{
  "n_layer": 8,
  "d_model": 320,
  "n_head": 5,
  "n_kv_head": 5,
  "head_dim": 64,
  "d_mlp": 1280,
  "vocab_size": 32768,
  "activation": "gelu",
  "norm": "layernorm",
  "norm_place": "pre",
  "norm_eps": 1e-05,
  "positions": "learned",
  "qk_norm": false,
  "attn_scale": 0.125,
  "bias": "all",
  "tie_embeddings": true,
  "parallel_block": false,
  "init": "normal",
  "init_std_qkv": 0.0278,
  "init_std_o": 0.0345,
  "init_std_up": 0.0398,
  "init_std_down": 0.0398,
  "optimizer": "soap_variant",
  "lr": 0.00877,
  "weight_decay": 0.0,
  "lr_head": 0.00597,
  "grad_clip": 1.0,
  "warmup_steps": 200,
  "schedule": "wsd",
  "decay_fraction": 1.0,
  "decay_shape": "linear",
  "final_lr_fraction": 0.05,
  "batch_tokens": 65536,
  "seq_len": 1024,
  "doc_mask": true,
  "z_loss": 1e-05,
  "train_tokens": 306100000,
  "steps": 4671,
  "dataset": "wikipedia_en"
}
Each number is 128 + 24 x the weight over its row's rms, rounded and kept within 0 to 255. Layers, rows and columns count from 0. Numbers have three digits each. The size before them is the row's rms in percent of the matrix's.

# layer 5 MLP up, 1280x320, rms 0.0398, rows 897-983, columns 240-319
107:113119112084142099157117077097150144083138122155135100105137137118117121151143124187107166132109098117153107118099124117095173126100125162152161127148089110156089155126108134136088141147123124163134154127171143117125163132129164142102138148
103:183166145130133178115113129133161108159108123143141150132110099157152093069139092145142114175096054153137087099138102141152131109122126142150161122152143109154120184145119136174144151096127111121150120115108130119111089115141128106143139088
093:125105129126135128122122175126124123096126141120166082145135091123124133162098148129130157115137153124122127161186133111131092127102113141117107092127129107073106146110100127141115112152157127126117123125116122139098149167124188097134118143
100:140155080126104128166109120123107103133118149096140123101158128114111122111115108114147118114100098143114159153141124165112165168101128153118119159125104120101109142116110146101117124104151151104114150113151120142140145094121122189132161133
084:119162102105146073139112114119074114110144145160130121139158095168168099153115135146081145102143116134133132121177141137105131133101095189155108081132160125169135183139108119165148058149106159129117099145165101118138116107130145123138109187
095:182166175152100124121138175123112093049107159122155191130124129101161153105098133096109092151124087149101134135132101073106131130160124127132109153131162138130093104132116095160124138164096126107122123114149143103147156120125142106105115124
101:156113099170133161121102140108140118123147107154098114117163126131127132136122125092102135069158147089105116118108121143136105127138128129073114160131112137141097031144144122136143156132098124159117119101152126151130160171113157152148121151
096:129150122128175079124135102125122120080105088148081133110150113133145137127140132157127134177139151124067146096061113106136125140132160125140138127162141138133128132099169156169122131123128130135118125152147181117102107169113147158122104146
100:125137094145126111121148176121120119146097139104181171113139089123120119126102165103124153118102137143058101135114119073111134143119113082114098143083124145137104145141113116108108131096108125127111095164160082156117143128143118168168186137
093:131161115136113139138128144086152136156116149119116110074127113117114135101091126114127137122116113098124104142105122125161128166114083095116120120107136146125132150093139121121105104099176142126140115137137145174128125139096127154199142119
091:137107152125114140144122143116133110173063142138120141117139113203125153111166132115106145197137126146113110120162123137095089156070126170126121150138122127132133106120165127062124129113113109100119130122137126149128110116128113135166141154
100:192136134169138114160143132165068124076142117173127134144122144113124100136147119201151110108099085117196123119114133125107142066111111081105083190120133159141080107147123110144155132109138154116103100125159114108171135102164107113130144117
087:133142149145134139098161156127112165134128143134128126128144133167086166088120126154123155132094086127132126137135108121118116175124113182119184113116104138113139137132113126158137110110150137129092136131113122142136115118135074093128142118
110:167186131146150158093116146118083133119120113140142160169161103110081075092069114144130126129116117094123132135177118104158154155109150135100127164139122128112145188178095142148155106105143113135137140110098090102085146108109161134091136097
117:128122125132069090175120137106144122067154084123151110124089140172119157113100186119130134125078147094152152172132142108144122103131129120089088141128165109107132137147124130126078117121109131134154088163129092099138103127143150160152156174
115:122173157118109133101130102139075157139105109119114123103174163123090122181161094129105107174089116141121129151127120141160145135149120113151100087158079135139114164108139106186123110138130157140140140135141104157091108091109138140094165130
096:133110141129103183144105125133135145130139158159128142126131129127118129144146128147075168103141148127116174092114139121077154133105111121111100114111138128150174129122193143114166086100153121156099111101142088098142139096145197124142099162
084:120154119147130115141116146109138127092118146128146142122156137153115094136113155146115101133148113155127122096162106130125125115168155211118168139124153118166124124140152102145069126133161102115107160152100145100096130101096133137133146111
126:152131109122120102127128172100155109108095148130149152130050126107078109134140133130147102095126131140080100108168117135159102098142121146115134126156120128152114126111139162110136124090150128122118152110144129107131143125084157151157136123
096:120139175155124107140143138154133103130100180147127100077116132177145111164104121166169157147117115101139174134127069124127140152112148101149117131140140141156104136114115139122127150107122166126082182129109144115131172150121114137081136113
103:112089171118095128109142155130076099154173143103141125121125147137090127126092068121108180145105140134099109141125116117159137160117137124153124124096083184109144164102151123121112156162076115162139128122134129119120107134125129111163149111
096:159107146118127112125152084163098113101118114093126152119172131099100156143155157149169177123131168106130143083124107080141136128100110115129139094168138138120098150134109144163115112106150142094072137139132131078132098105102140119160132051
100:107142152133148109103114147110107115135128105137120122138143114122129155153107106134126111120137120100157129150132158077162105138140128141086144161142132107137140119108100157117146084161120156152177103110167118102112168141134105111117116146
093:119118091155090152142151165160138123135141122095142163131136166122096115118154128123136122146124111144135075148169115084121099152105130170107122156137145123139070147107147131137139126137136085080116131153076106124140106097159145153139143099
109:122122111093150118138124159177092103107131112139160154136129155105102095153138138185137117115154138117120124078149131130135133171138175121109178156121118125187120138163084099086145146170142139096101144133138111166083152155110139073116147117
102:117130091114119145148080105135134116122125179116114099141086153152114149091113066171152112090139139119088083139115084132154145151143121123121116126111155179104149178116099140124086132090138106125131114117124130131160171172141116151129128145
090:068113136132128125101133144204113127112089120135138123124122112104134125094107116117140124118152130102118114105114128106122086161126094131152143087151088135116117111096129129126082106192102135146131129128154152116135056112131108119165144173
105:158170115097149112143129152158108119095113152157116091131130103122146177121101119117135149099128149116109176114111153139132159158105135146095124164140107124135126141143152171135126088139146107132103119091151137103092104150161136120119164146
105:130133130191119088127111134093111179079134118159123092126140091148135109128116122160168139119120091086121122112133108185127105092158122154131139088122134102111154154149173118108167076131127180135139121164138075142132132132152177105149134145
138:119139128111087107160086104165089145112111123152127125125118131154134156170141114148079105105125119125133102120156114125133135134082159167129118141127132130082157103116130107126089117170126155121157092150129095161101155141114120136184134140
106:122090129117136110155122117183122060134097125158115122105107137114156151163157113076125154113128144142155142132130118142116109153163101148168127147106157139129092137118140135176113104096129122135067106163139117131115138147126131164098163152
110:068163111115135112177132100094132099071163114127145129140162132143149110168145111116154105100133072124133164139136139094099125123153137143103122147135148143128126147124172139133120114127095116108116117138150133163104134117123145130141154081
099:149110143131099135101124133127137100157142132134147157129126123110122150107108086110108147153107085109184122159183105157149132105163145157145131121115133144159066165108101135109117124155110106098139095165137141143147149122123114087073145105
081:152121182180137128134123094106108125127151141155079153152135115147151154117126131180145163102128066143108143151144121131150134119177135182091176124155144105147122138153071150099126168114179138092134107156136088142128137136093137130131149178
095:146140124124093121157148135111111136117105177154120117101205112123111120125073125134137116081148118115127088118101119119131107135120117116111147157104115159153095164118172112111115135145121139131118143119140117116089151127153134081094148094
096:162080147107100150134138161069109116089133140091152175127140095113100115090119154151118122119141142124138140092102164119140153136127086123144131166173127151118108156136154144147123110132158097126143118156161145106123143129092101139150171117
097:115112141156147098063107113182121169081152128090127125140128163140135114150168093092148155123135141117156104113160127093140100149104128124111157143133086103136096104142060104170118124125130142124112101119142117154127108185093142120133138126
098:100170089143141119148134085136121120101134121070070127115123143132120085120168140113133123103121127186124163154128143131106148150154145096156112116140116119146139109137124106150166154161159106157109152097136115111094100130127137064146094105
103:127103119123122121115143168151104099103114117164115111179087142132090172150155159101133148099133107127147109138174123093142086156173141109162130125112087181167114142143107096154131139149097116124137138138119163130119108118167142140153121069
093:170073117111135134107143143102082181109116109123102148102174135131163095141102118100165112158086152101130165152179120164138131071132174092115133123138139125143137129166131101122106141128120130158096101130115155100106152166139095120140143125
087:124141120127177137106168135148125126150153101176153113137150160129133124133112164112159124130182081124083132145136152156140129148104125134090117134163127175181144127116108182154151136126139171149124105147111087124105116119141114088135116134
103:087181127114122113124116132145139163108097099127131105100146109114134135148156133126151109144161108137155142129158100118133100131135154133142119149156122121111103128130142118137172144133159124129114154174130128087087127126113139139094130129
087:122092071102132146133118134105128114148135121155138160165113122133153119135139129107100068110113068156113158121090120146113137116118099157147174127159126167111136138113190124150130123128165081133117144062156129170117152112130120134106128138
105:166143110122114099160147133129157097134174069149146118094133137140116147145133097112144093125099126122103124090134150130116103107116174134151133149114144180098092121169123137119083141108106108126105100151132131121130121158116124127171116090
094:071119142150151152128137129122049153119141130171114110150141154109091138113200124123127106149147095089103142091148112121090104132143183123147110122181157098174162174096091161127145115149166103124134157170170123130088126140170175141146155191
095:162177176124114165131108137159152146143157143113123094136102105129107076093166104144114143106149164125106103127141114159154143150141152131108103094135143179156134138145110082096158194102144113115136121106134136151154100075072128145114128103
100:102138165112118139152151159095099089123173113134166161124146112163120118096112139140155168087121135129160107091070105153164125124138150119090141130129123102125144133127148123151102106143141110106094098160127096121118108145102167136089157122
097:104104100130114152139176140100170086128121127090082107095078119086124144148096134141113124181136123123096106117116131135104138155127109194144132166125078159097099090142130134120181108137143126158134088162135126110140078134125110168122104116
098:140134103098085109134162152126124117130104118123161125187140183155119140138216145127080147106150122146133130142135159101130133113160162121134151131134152150168099087138114185116115132105152117106102143146141086092110138156133137111114138126
122:116133112142119144118132112120145112117068150110135177086187134125139122120111150114105149109126124106120116130124118119120100131103145117137146135162136102104139153145120173117091132153075151108132166145148124095138127126115145121084110139
107:132164130137135077148114139147160130125109129099117158120130152136090120150124093127104113152139109126152137140114136140110147167110138101121135136147108113124146153090124140125113107173126120137147106142121108144124063129135168092156118125
098:111115133126118107204116106095145093087167162140120110128117070100150113106115103100116135146123138119095106098160104111113145113120162121162120143161154133109105126134143096149149133123118087090124123112131109112148097125116133143138157127
094:156151123163109132122140149126104093133124122099151141118098118148147147161140134142079156117135165096092102117128077138164132161122151156136106118118131164193099113149118188135099155125141104115135093090095100109139146153116143100135132085
093:141115128102131121127097147128099112110115091169109112123147119103128110126153156155157122138168116132122096137113128112105147102138180109175132146123115115110101102122125103144100161092131127119129146125140107097107128131130106172151108131
089:147110123182094128134144091141087133111128121108104143139122112143079149128142142140140116150071100157119135156119102133129152056165148123141129089107124132148084135113104128163122120098148109107095164083110144098123126116168138153105147176
104:131141094111120132123135163100139167145194097166155104111117129150120125084137124133108099080058126165129126081127117124123096142111087134095131134139137150177129172137118141119081107131129144106121111164139125129139128088119148108112133143
106:157122152116090127128093138137166123135102120130151142139150146127134112159134119160193163121092094158106123113135128091130115136154140108152138112155125138124107093152114148163132137108136110065155148115137114161175130136076099115194148141
095:128111164144110131150156137124091128153152096125173114131120122116152155112097141154106104127121114142148096145151154128107086116070162144114145115129131093080090106133155114138141130132132100141157154106133123096131138129140159136154137128
110:112119143124125123119128120136151124162135141122168166125118125146110066080173144157154139107126162136146074121157133138131129114127185144134158108113140154132111145134099109130133118121131120101148084161126111132123125143080119126116170099
088:139130150147083096108123121132115141107126144154128104114159124112108145146141150124138146119104123150110120120127130101153124122101156121100153149143145167150138120192122113101156146157120167184157111105141119139087139097093146111140112096
093:111125119119127147130075099121178117122179155115102120093147117122122103095142096131167175094115132129161127133150114115120147127103139124138117154166142115107116128102107149108126150173126113114137122128124124144125154089162156113157132132
095:121153085102104135138101083105121130187151164102132122128135119126121124127136132128164142156122119105107173130118094152127139139148132129182130098187166119129120135126130154119152132126129110154141081106115127100109162111129107104097135132
086:109111133101102103143157163130133161111130133138182124111088143142156128158111124109140145163131090165135106161150142120134134129165106130141163118113151172154158136142119134064116133136127133170141133109146118150081084105107160131146104146
089:129122113129130140161135120138160128072141116117118099142113123115117154129146111165112182120162126089123111115130135167117092139099147106149135124096169139115125115158144089121137141107118115125128128122160121137102110144091079178135165139
105:171121122132141112113144167121131145096149084112131151099130104136160142127155171161095163125117119094081170160115110132164095134128123114120113119106123099121097094154095086128100175160171110128114145116111098122135116116137182133112140120
107:164121150129103087151153152122120097140102102137150096144138116135113091135171148103101125108116090146121117134145109136130133090175077092108114131114096127174143120090118133108102100116063113142117106101152138168120132114130073093133139118
093:159171152150123151113144119125109191087106107098152097147112119191095131170114092149114122106099110144106138161133107163148139157130096141127141179121143106146133146128111127152134157109163126148137153121095130177065136109097118165174124116
108:125148104135124113104110127138098140113093125165125114128083113137111129110117146127146126150173115143087114112137119156121147119110130134101159138179131175130113101137150118095096096104120166110106118157134116097121088124079117115107140119
108:149106112150137118099180139124115163129117127042154141128171103163163112156143134138110086101133134143130183055106130117163107135103136145126138138143174115112117125109110104151099142092142084148128142140141143132172143113094121142148096081
105:165149100116116082146115100130180149117130154145176120198162099116075060118140095135157140141096119096152114150134104123138134153129138084120163096171119144122091098126113148088108111090130124118135102134145070086158102106124147113134098117
118:096133120130127101154106113157106124137106111146154111115134131162140100150133157069139130096117113149099121181132164068141145102115075115122153100154114172166102135112135136077161115131097141156115121129160145108114136133143115125173124119
098:147123152127093106162124102130118137094123154114104112095121132092152180163130128117151195107104141115105137134095105198110153080112097132098098150113184116142104108155108158116129118126093108154140102135120176144136134127154134120100110111
096:112113144153116104168133155115127105148120169139099136073111160134116158127145115122132150149050105122115152126153134147102124115094128133140145118136091130145121138072154092146100145127084145091125119166120090147137158131115095134140116111
126:099090134118128137125154112150147136121139109133136104133095156128180127080105141131091138111119103135162112115131156131147130123079138109094148123105154139094108124149141134129135149078137137131162138114146115136173146085132119107136075148
091:148116091150133117133119127131133140102143110140166148165145074104129089097162135108130120113111125151147097087145145143141113142129079071162162059161075115121129152128124115121126144075147142144164116142130102128132123116113111134122115141
088:120098120155106132145145128142068129133158082133125114126085101091116181112172162159134101141144099102147147144108135128088112144121083119126139168087115143134105090132137109148078144145155129116185137139145122159093126104115155134130116138
099:176170124114112160123140112096136107126110116146085112119131126144095157163138135139104148118146111120151105150094094102093112135161124146140084125105105159125123141055104121134144162146089145135098154104153085149173086129119166132131143087
089:180120124157122137149111080142164148141123105178117149144111099123117128143134119172099147132135184120144094118153112195124093155169124128139084113132130166149102128121151141146092081130105115124146134133132127144133104135170100107152137097
099:142111122099105146157200143124124125130156116164154090113126124124142137150105115155119142136115145114128148171138076196115151158109133132144154165181109118107143114124127109166113046204153118106107162126097113118112142110131150128156162124
109:152160132122097135105135124127132144119132120158095154147146166132156103123141167137106114161168119141131086138120101151127169115131136144081146136132107153106118083142130104139136108124128099098080101145131125129119114164112136094144149109
107:129099097196109165151119148100130096127126143114074144096142131110143155125139127120147139120134143162093077093123142121089117094133109128168110120102129127145126130127138147136090131201125148085126058149153174084121148107110137134154167074
093:119149165134124114109143125085144120112121121122107126141088133155152166170124125132123162180118184134120093111124156155159088121105137113165115136134138143098150080127157165134100122130116157159127100099131102132085116126084153116135127110
094:098156126127112131151159128116065122140125140103090156102138141101099135093150142150134131110149118132135115129121108131096144183133085170110178157138115125111124103124119140142152125124169125129117140110130170101147134091124120115122104129
117:108099163138135122088144158103115126155135087123174122151107119097133105134089129108105134112114143137125139108162099099108079126121127172193107139123137143125089114105164145156090115096142089118146131092146077154136147133183121142152156146
097:110138147159129108133114121154139182118107144136087155146108107110121122100126063139170164104146127101127091102113134150084113141135125105151182117164125138127152118158149114122157127161166124135138119140128141118083126119140162095105107160
104:140128110134095132112131151121136103100119098143127111108145128139098111156126111114142139112170123106137150120140083135093129174171146127102130110145114169159115103146144104164137145150131147108165072073174138098098097139114092126155140124
106:125105127169142141120152127132085154099167141134148109157149117107134133119085123124129145132129080076144157115140130116153150084118092173192126178169136160127096120184110167137135145184159147108132129132178131151095131116169153093123137160
# layer 5 MLP down (transposed), 1280x320, rms 0.0398, rows 897-982, columns 240-319
113:160092163113071106116123140116119136142138117129147112133149134102094137163162129188113152147149172162129098137114097142131103133132097070120174116119104121125114131128100075122135139134127119110110097124129139116120137103068099101134107153
115:118146136150106157130105101090136118157150138158156115154110092159107110136126139173090158132140155137121118153107084125177135107119101110127143109096138140115107114110134114140090064113147126136166154145171168133120125129103129136152147123
090:139111119107144163152108112149094139103118113120170135137141119140108089158119145096136096085112183138101102142132182098146108083118160127088157142088139111166138107115097170102081101138106122137177141110149120176135145119176101096116126161
107:152178125145185129111142148144076131112136170166148148101111117117116102118115153184115119110094110120135125147122124079171151132109092162116115118107123151141136106130112135130147124110137146141136153172139115115113097117121098092104094079
088:120124141106097096147124150140129171162124146090121110158100096117101158146170164130148164090176109114115125142105135108154119120128134096117170146168112149116146088124117150102128180121194132140120122120109171126122133089149145099120113087
100:127116135095108133124137107107131118130134096157134115145153129109099115167193126118129109146120119120126158090123165156116139107129141166141101130103093167079125155172116132103134132168114081119090165141129113142159128123134139143138154142
105:130148159128174163118153153162149116127121136156159139107135134095163154125118143124160102103114146108116098133132102180149146135151127065136102143106119130183126143127115146127170139106125132134168081118151116142120149139183096136145133139
094:124148122174141162125121146141151102112116169152100127126132150089128126142120132142139116109126139108145136141110136187086087107116110185136158099080148096092154119115137127084115135155134074120131119150080091134107160118101138149147138137
108:122128090089127140158157118168155176142133166109136104164129115125136132151090106151140118115150094160149187176071131097178109112150139194123130129070088162127132105144127162106109137130152127125146144137100124159147133124126119125135169088
096:094119141147128100126125105151109118134150125149092136112116146136157075110154101141114161108150158087122081101111068132139123154147166137111139120148139125151120120119171151191082132131108149105122122136092086149196144144165107181130104139
091:135107114103161158120148095138173090104095116146119114156123186149083117153104117178131098119107111113153167124130130095144133127120085138083158122107060123102125132114133132152126133159109147124131102164169143100154125105123132093109173135
095:095150147128142142148117097098087159166113116090129145136125100104139173145127160112130157128166155117051150125178121117121115132122112176111161118138174121118174097138134134096096133110116074126104100125140108177121115148119136109120062164
093:099134137128149123153102109106143150123129135114161138103065128116132094174168126146140083106153128094158144069098153116141139115132123147123091198142162140161105131095153131104110144139142132118147119100129098123109115146108156136132142117
120:110150130142169169118113129129092098094119183147122107104133126131091103123105164120106121137107106152136182107133133108146108145119116102077070143150114145113148143149082101141145124121125172147136119140101136137132127133076157150108152141
111:163144122139136130143112126139134099136155144126111130112130147124116167142095144142128130106110127105156157159117143174144140115149089130089073133105179111081140112118104162116133125136128131106114064149135131128160151155120143137122167147
113:073142174171090117179094095091106149142159104139116140091179149125133139119118140205186137180121118124128138130103144110137129140114111133135167093161122103152140136105124132170143153132150128122141129141136119136153123078175151164112121116
099:130140172124131168135110129152124150103136118135120132132118170136162092110157138127150134144114114147117150108118161137134170139113175158144172120137151120157106119092127140156127134101131137158143173158090122115133172130122114135179061135
096:137148076105111125148158095116134120116128094146126135100118124116120164104137099136138143111103115119132152133123142093113159168105148125132117120124104129135122111053166129165170130145090117143103114122144100124146128138151123135135135150
118:156114140121140134067154144109140110119137159107156164112104146188062140140088124107142144092149106134096083099167147109150106122116141128174171133145147127163115147130127114114125138143115080130131133138097146140178100119124112165130142121
092:078115149089133100099109126114113126122159123084090119131107140127097140141175132123133075132067101112159118161129116143140158132089106121128121140108109127146181098145116129099126123103135124164137136133119129090121147129124131126088131166
100:126171158135126137113140173129086092119115094130109134145125133126128136162093177112141151111178153114161112133148131134105121122108062094121116132138093127122114142149132132192095149117117163128109157126094111134154119097119124107156133151
099:124147123130089062131091130113108177163157152100119164138116153133131113175138131142110134135098131067106167127098140130110140145162132105096148143141113200149152130095114117107143076123125120149130123163101117164130130137151147167079096131
094:136139112116134106144171150120150143123077142122154139130160163127156143156127180098140109089121173112128126112080199120129109145091108134146119144155085147159102136109164128139140128129126128179151143133167042134132098115162117108144088149
092:101136150109133123120190107080102140105142129115133097156117130133127113137117164157085145148130149110150132150132108086128101125106090062137128101125150122154146112120098113082113107089156130132123112101121143137119136097122097132131126115
111:106128125182157130102145099123140109115177137103111112129136131113112107087097132130139143099116147120124132100120094094109152144119149187173117118156152107128125163119123122130104127158129151162138117179152120130133145201120101110102165146
102:148145163099058089131108157120077134121070151098143103141098150125133147180134132175104132117151149119160157140139160145160176120130108162102124144105106163160125106145112148156151094141133106112127104135128153159143117100136186160107161113
089:127132136130113160129084131091125141143108132174102118094195135169127090146157083100122133110155074127118123141116140135165170106112150139144132128140138100151142108129151109130153105144171101126106103173116122170152142100101139163111109157
103:149160135139136145139115127153112122107100094191129161090142154076069150117120101145132116096087127090110109128120149077108103097121151156132159106117123143115112132116116134112150103108117120138130144117133079119114105142156120094148090122
107:108118116139176122163143140156142146120130097164109164087128105168153155154119147115105164119116153128129145118137172167114115118129175139171072109156144128100134156110137109105129161085127159094126086164101111126150125137105161131136125105
114:112091129119112091121050148155088120121148157148128105144119155141101102106114097170106154117137099164115106109136152144106152114122125150077111121130117113111155095119125124167114110083138237103125111129112107141107144136095091142137089141
107:147184155100109132126121112104109151113099127154118144102092114121165081152156088140114150153138152109120177117151122134139124130130102166139163112121138135125136130168099147115093123087136104115091131156136152144131147163120128121159099152
104:123136138160119125102105138112157104113171139117134159140146108156124124158136151105127140132065104117138163105115154124169106103141123118107102116110108101136119169104161186119089125108114164153093155139112108150146136121144129114112155112
100:150119118141136141131140091138111125100121116108125101091150156153140154121190137110145097164117118130083109116155148157106108159101137132106162170129136097046122135101133172125114141117075139119125156143089128105127139131157103155116147130
095:111135100089109135145130158169146170138124125103196155101143134129090125117157138106160097122119157105095114101133140101103137178073119078151093130129128156118128153100179147165137137150059126138111141094107166119129106123139126105123103088
093:161106122163133133080137126111119125132165116151105142088133122120137113115084126116129190110113104138102126127132109129127156123116130145125120165164122135101109102154149128108115171093131171178128132100113143162120142140122169097116147118
104:156109122094102138076081130112139164188149160116158101147136138128109154160158130110103118150126110134102137159135130133102113134157160163130086143107144146152145120125144180150135134107117120174123179137105116120149142103142145123124151112
104:081154085128175152143146094119134115102130141136117173114127134130162127140147109175140095115129137100112144129134137087145133085142148160145122122140140146102184100114105098097109148157134142104143148125073116107193130135159086144138148116
098:153156111131116114136158148134168133148134139123109144145159092111147138104130119121148136144122105132169151094102125084108171131203136170156059132139144160138159143098074128088151120151117153137118128145134135108109182115092126147129146125
104:134098107116144138086095149154138122132170102148097154141097127134087150119133136120094144113119144122157142148145155147102111122098128158157095078097136156104128127117161152108097138122146106077126170114116118106139119135136163100139130150
098:159159133105117169139091106099143119116120151119107108111094142116104139115105142119103127113111116107093131141119141147153164085115154076145116104144089170098112130157128113091153108131156117176124122103129115152098116155143132156116127111
093:136085147148077140161109144122159163168114111082112112127124113104131142109162125136104134133097128107151113146094128113102068124137118138117125128122138097112109172117073124117138137134121082101091146099142163169147157152148142167113165178
096:142148145132095124206157132177116117169143107135067127131196119092142161113086134108098111124129131120086116121143121157117153150118086118093125127075133118130146152100121106129097117122132133134182109138125121111115134113135130131102167120
088:113142147119109089149165133142099070080113114135098116100120131090134148140113094140117169120170144121108123141129079130111131142112171123123109115135140140140133126125115083087111146126136138116124128146089144139147144155142154107140093090
107:124123113101123149096097155159109151132160124113163098100107161091106147142118141069133138107107090159107077087123135122122101107109148107130108134147147177149133142151137115124116099095159117138140100074125116108111139134115145124100166138
102:141148153148143114120145136177093128104137127123146142152123096075152160127152144144090086150119173127125138115174127165141098136149140152122117080108126139182131075133141130151156133106145158130108115093132117137112125127113133095150152112
096:131117118128148053142169130116123132135126164112123117140153114108156173166138136126138145123124127109139108118150151110140110142129144157145124175151105131144097110116098136146132074149116123126146114137112088142122164130104135125075165123
102:134112141133126097125197151084103127100150094098105172147119125099154130154147117142099141103156162091127146153059093108150143101128128087145176091101099123125200146103144116146139119175129165101095105126149158110108123155100077162127133090
093:114139097105119115087114134121119172126100166143174111154137129143138142136122120147133138155121139112112129092154088120121113150157159117136110133094125129159113091128146122137126122081097172168118152128148119127115161110127127129175119117
099:171147121097158128079154147117158111125151159112141137120154151138153127166126171111126114145097123132166093108160114131098088173151133139096116117110111125113112112109103125140088113102114113127125132118122141139094139149177142136124135131
117:125144054104152133116128177127133133171114140091160140132134112098093158139141120150113139102141111131153120123118122147129114165162121113138123109109133130133094122129167114083148135136152165129090132108112125164156150105125157096141075170
101:186124115160143156130114095097150124123150142127134136110136134134122105165181140159128150132100174130116130112115161093121126082087131108096152116117118182116161129102098153123137139133106119158108127099111152109135118141122146083157103133
111:134116120119141133158180124105150160071151136131084121140120107114135159169107111116108117139128103132067127159139141155164140106154166110104151104138105118104131127138078087126141140151131084107091132148102116158153115146134137133129119144
101:126109168112164147113158183096143144147141121140093112151092176160107123087115109108142136154113115182143152097142135105112150110133166105097139106116108149164155099104102143144201169114131112121131115108113122138159123137115086102155111141
094:134157113157157137134144141152127121113146121116139112140179165133130129183125073104120164120118117134129146145118120168121158088172143168134096130126113095147126120152098123174123149113129146126076155125147134107116113138115122147115141127
092:114092087125131107091169140167117131142133122172127110111087139157112094150120088151113135064163135086119125116138112139144106145116075136108061146158115134143140130150152123111121168109098136136151133097152109134103095106163128141100101139
100:157120121149134152121152104139136117166129126152113151142116111129117140134120137120148143150124130119127127162115151088142131107137131116105135112084138128089125103158125122140152131135109118143160166138103119113140135104144146203116123168
105:135094119138168157087167146140119172147166143133127115134103107095115098137110064132134109145127134135151136117111137149159125107089110127137143133140100131119154112112130128137119117114082151154085115142158147099103121105135175123127115104
100:148101112105128124138101138109143125127112137168133099133139096110113120106143147147141120148116124119123115124155138076148147158145073120107185150103116145115146133132091157185161137130102176152126136144114149115075100187094068106167078115
105:142140165105126097152156112155097085090116122106101152144147140139090157157130105139116123114116127169078142088104098164102127148122103138110115085094145139119132149129144132106139163145116150133148128139096130101129160101133129156154107147
091:129118154133162138116116112109115135138110120108163099149138147135151120137155122143132092128125135157118175132116169125123138122130101138133101104116140142141108124131124164171138141164135149102106139155140143099140061171051098113087066107
096:139146133103138130068086133133129133146126112121161089160151127151131108143169159112135143140111110155136127120124155125146092166147175084140136156132099155156103159122114160080131147147121114171129123083126151105121105150153099116098097092
095:104099162111115121152083123143134132147119070176126156113116134150180148129094157153085112110177156115136087129139120142128109103130113131110092132094093120091156111137134055130128137134145150101090153119117158152128147135058119141109053124
101:100125131166115114083099121115128120100102109134093135142117121083111138158149112116126114112079172135166157069144123142115105145111144131109120119160140102131089139127162136186147104087145139145132128134125121072113148115162088123110149082
105:131087163151179096153114140081104107114104129133125114168090136120129163130137103127141097109143116127117132113120111142143100106151131159121122118109140157138140150163113143115126130171161131126094126151139081121158134095128127120101136131
099:078130144100153147110139137100128124137143139123109091109156156148099130119155141148102121119131134083124125145145131081132139128147182124131126143103157157108098124151076142142155097106135088140125076130126137155127144138078156139139163109
106:178177142126140140119080108159115145132154135086162084154158099106120147118149150125081120126117158170145125101119117123131151121093108144106146150156094138124173141128146145164120107165126095125170179149071133139131135149152147097115147110
096:129103088064096138146109107131147118141153150113143117151163188097146125119104125169121171109111093115157126159116152105093127127095160080152138138151155144111158130119108151096161173114153150125123111173158116110144109146192135133145125138
112:122168134113113130163081112135120083133197117140108132103128116108132081147105107127119161149155179089107144188123103127111160166086139098137100146132152164123148120147132119117113094091118187139111151089131149119143100112118131141130103091
105:119103126141124094092097156144121123121129144131124106116123106120152126075151112094157194137126125159141121162119143116165114113123135129181098128109145159127102127130130115140084100150097147110142149162122178101167158124152158143134133118
104:163143125155143068188126113136137163099108135086132119136116135099135126118105128150122183127131134149141112105103142127140132089074117135081107156110127119170103113123126105165112108128114155134129090139141157113105115141095146158145133085
108:099132110144094121101153120135127152125129136144166110136117120137087123085125071146123094127109112134108131104134164121118143128106095117115163110127149118144160142095165147186156155122064113130116159067125113146117115109151156144156179152
093:107134141130133154155133118110119116125132141143131154119128141147162134120109116188126111108109106084141079141122128090144141162112126150085093154155156141143141086119112136104123151117175161143161127152155142129143159154132111150098113111
095:138133149115168118138108180123129153131113139135149119111081159146123165092121143116134112119135102117127145135171143186132126113112088134109099119109088117148129122118122146132145065109098158149109162113117121116091147113151165113121091115
106:079079133112147130157127130134129151140150120117098136124120123095123197106148127110151123141109151116154131104101165161136156126114108123155150182091164097095124120116153092131131144132126106118131114116132118122155148126113128117109127184
100:138124134085132135166200147108167102172164167106125104140126132101101106170092157169111122119132125140121159140146099151144133118147139153127099137109139137159109078174109108126117126134113126117082095129133167078125166148131118139163071155
089:106145118155161152139125117134108095117086084138092159104104103122099108140128067151182122123115162120103138127130129160160114148118090112132130136090132132121101128097124177112122107150106170126141131094094146142125145184136103116126069155
097:115147135114093084100161119144091109126153137115146146138095149122147140128110084142125126141117127113118086125143170155137112136124086131150131065178144091132124115136142174151088106127161123165148115100130130110121130091140162111151175141
097:175145142131172110109113130100141132142117132152078125113105117155106092135132107177132133192089117112201118087095131124121102129090127118105109149149109144093181097117154141099136128138157133119146163098115121140164138142130097132131077128
096:144159081155134103129055124145116146149093099103129099176126137118107179114103126100116163125151166136121094133135166149072120115147123108131101162104126142094121120106172174137125143135131117106117121092095115174142117165127158138134185107
103:154087142121136104126140155148088125091099134131113145092111139104120132125170119100175138134102143103141144129089174096074103115135168104132116155139130162135086114120145149135113132087121155129112122150136128140099195127135144139094155131
103:135128134124111105163118131155147149136175139096098076100152151133133164122146114185112171147131134169145132140120144159120110151118074071120103143110089141166127123133115105148159134131120167110108147104128132125102106102128109139094034145
097:161152076147110162091144134181117193118150106129143110133139119098116120146168133109110119114087121157100114114140117139147162113127063134134085130127107139176113141112128140094153138153077123139101118095134101151178175113166121144151152097
097:135159118125099157137098099145129128134116116146155104135126092135165119128097113127089147127116149117126164133127108083148138098144132116110097147112098162144118163117121124126106084151136177136132086118117061166188158158089137129116107122
114:116155115134092107117176126122150120116165089083105122126077081126153099141135108152123155142176162143084092092124124119128138176126107137140145095096097169111142158146104098113130153110111148159149103123091120136124133175126129119177155122
094:172128107136124147172108114145131083136124122097155109108169135090083169125081148108078126145125116147144107139132133067122090147115129115136088121092096130157105146107110121125143147138098192100109120097117143142170102120097098128129108128
094:115132166144140103132122113147109143137112141161097120128132114178165109096129081110164132147143158142135091109146122124200135133146126128100106169095131138160148122151155141111141123142108171118178137146135146127152108144129110130152110080